From a checkpoint of a small transformer trained on Wikipedia.
Size: 9 layers, width 224, 4 heads of 64, MLP 576 SwiGLU, vocabulary 1024, 6.01M parameters.
Training: a variant of Adam for these matrices, 115M tokens, 14087 steps.
Each number is 500 + 50 x the weight over its row's rms, rounded and kept within 0 to 999. Layers, rows and columns count from 0. Numbers have three digits each. The size before them is the row's rms in percent of the matrix's.

# layer 3 MLP down (transposed), 576x224, rms 0.0612, rows 284-292, columns 112-223
102:502472489467555477495570515543491501463556419361583571368457463454593593483531530488486487405481438514587572542484403498445429453562476525482587482452555481517502459571498564498508489492490520519548525455440560518408496505438477424473489536528483477504439501375498500456548456452465523556510469521478418457548543515437553505395433415529
098:499496515483470473479474436479622547486411501451498604419390482457517476504558462549463583574467534472623500506495497550442611551465498412467498648632491467487576515514470491502537506496500509502481447520495507545557543428433527465528503488472501504597487525566525522495512569502497439486501446598479454562450529455447536437481545528482
097:523462514415441502548486487540500565455436403539536476503516517569595485570423495463494473504526458455563515528542447515510422510482484525483470472355556547464536482509511488526556549470498571498529480600468461522576529525424464445501546477450519491531367500642462469563577501552444521473460470555614533521466498522453531442529479514516
103:459506570538409463520534562516485460522549505476517483490457421554494394450576515482518489422376553443575533476544519558537484505465480464455486484576601554473472463484551594573486551600407505542612459521454488554427496544540564531560594524479389583450516436489483538422572459597521501519542429491502479525532387489508529511520473536510
098:542585547467460446458417517509473462483494476614429499514388473564508493550424536431495573558592446414501521486536533565480483558502513582448564509376462540443508441502573556468580507511487472463562480489540494482511574464533492498480426462519505462409520508483437499550529516601517514576443533414607465546471461400504488450548518453607
100:512431450396501450526450485483510482489418513517556535450577488496468554527529473532520534447521520528508599602456451501507452495535523502626444573482455544514414463602471528492405461433388485609429514476495422523535541558515510450484397521555484434504497469545573479459583397479567537478409561450612548494491538572517511455497540528496
099:489466486523440539506452540465547575575485603513510533568438490580502483495544456509493455527540559518489522504524485486506464545466480472457516453641542562552525514469534453477500530577566509554534508485572510499477459470577497493495538461418465461540629422545472445485576498539533576536463422511442471486459532525455463513390521510457
102:531512575548501546523434463517543495507415522578532509531438494571508389439533597561509467496464471567509476482459589434560516429429513565502526440457530494534411557587542516426551488564528501544440411520518559453513488556501508383434502397458501441509451484512540425529502440454499496490486581584552427556586454580605586557546514521525
101:458463587461487449543467579445598530506430499501454481506510488522499527516562511517556509558476485505451481463512491544529525519466450499467469459463489589526594590516536473505539459534611511529587540505485492526527466511447496491483430455429511455518523455510480592469554476497514451505458506549521482525493575588480480539423408505488
# layer 3 MLP gate, 576x224, rms 0.0613, rows 285-292, columns 112-223
099:409452611476505375516550374469582512468489521473486404468513459443460469482491487470430497459546569579458545397499563465595520578508493468491502526430456479498539510477516491507521443394460514487522440446491473484487562480457435487514553550461587520541475603536495511527462472490582605407479472524485573451503518349521441460433525432444
092:483422600530455473519439408557475517516517556501437468537426545523415535525472484523628471609490480527470455560565484493488456499470569526556608494484448535466503526526450527540545540493460615454589494493476595487467584444556481542459555451543452507481561520488559519435497477462523532514542492507433584469510496571369581461502469521519
105:487439520524538488495424419540480406499493571552493565473491468464519533519487565513497504494570510517433499519560477503397423487436552485506609436490415525452479445559519483420508465420537471445481503470407452608552511521454472462590495562574542507499481502527515421401407450491441489519522456441511584519491545429442534616507515471503
101:575516484518516523507523438503608533502445538468500520410475527468476560442536555445496533446555467561490500444476596501557464502428514483556601402524576553461480503407507628549492500503457539517498506523479596528550476477432602537548392463587544420441496498449531461457429548470526495421549513455609396549577530503509434532541548525480
099:484457478532477557527412518495577600505431531600515518447548504452509461501536454486439585539419538603517515592504479469569517463482458520480534608501470559462419410530532562438545570493464590459544424529513431428403535498512531517472511543512523513557467492476526388455551482530503489507454509508545552539454522454484450418519633474457
099:548516516551467455543483449485506565502416582466516567592567567435532457534530446456551487603533483534480461452519494443524484551436522495401546460526470492521556494522455437517415521566510516515506393540362538594481576476513440438500437575451531566470605537538516499550469466435489474519463484529505519488514480540529467441491550510518
108:579544479509473614474489490544602472471494522494526482487436487482488498379382494464456439480482429504549524399531517461414484597461507480597528533472506455476502533497529494547514518522443463556448578479455404526495455468519517571438597488456505454498458425578585471534503492434563471487529483545506504413538552549507429473488431468474
100:595491455489547512506463505523567533517552572488521422430498513545380554487441445482484466527461540528590529524396491485598453545471441506603522439460451531547519536516585468546560574439425482533530478534523559593504494502444516498535455529548475457505504519483578585464423522461420493493490525532567472567470476468530542551399628449456
# layer 3 MLP up, 576x224, rms 0.0613, rows 285-292, columns 112-223
099:417547541463504547498436524482474478486521486458427499448400410579589576395599482517492504504618560491445523491453427504530612479452483433447505498502445595508478510497504438484431540574489482422459438518493476493478584583489417561391482482545435498466581546496480571438384509434529587484590581478435521470526535473478461581587632585482
097:527472521459549529458492509499545580533449597460491579525486492434456541478466412459478533526472512416452613489450458546458564555513479494542491500523414454481439524522540557505519545539494402571481456467530495555517423526497454498496468519550413530458533602512500530602445461461549464493561499529538503471487522529484474549480527491468
103:472437591606488542532378452456553468527483520388498548435513506470441577504471569514489535536454540414478529505463475506469543559489519466497480434471467479434472482541534495481558527455574523521454546383505504561499442517546553508478445470436452422438565623496523504472577489458511563562535530475592604626502507502498558573548551576490
097:443416428480551450458478510598533488435494517451480529500527529465548486480526458441593476566552453490539497510542384491513522421588485418490483438569441481554505555458479574467456479469449450446505473504439548434449518427497471391535530600466459512467569392524568447469466475583414537499551497531533466515423551480523440604497516533553
100:371497564503457498563525462567418583464508538561499446561467493471551461498448502557516483550561538405448526486483447558568551541528470501508499417482436425523598539519504493534559468490562602538520531571508492541581498501422415517541628492503564534467538512503529494530495516496591431401524526422488433503407472494401537452471435483513
099:473519430423465519500529458542468449478544534496443483513505591573492499489433459493538520494500490448431379556570473527577454509562473543515517419475469452544486532501520414520454558514454564573485453418514521577385549436462495488426498465567504491476527465524508518495394612575475530501546471451443463466528527546482544552555461488574
102:473557540514575444529494514511508440559553541449513467571513454434530502549552600550502501617528548446493556539603468503484525567515517511422471516438488492510558492538473499374446511455558418577545473444575467456457417429463435531525562524484529552471447553443438427432550507515466553527509522575468499484464462477357431497431475465537
103:424518547483444442447600524525539585547459535441492566495553496449540426500522561554556570577494503583605514479589487436552519495518524427446468487481500551533445491436492524432444483535432476438458587488509480491489447411551485477500516482502559533481583497511511482483541543481522453526424612424522515456453479492551545480550515449466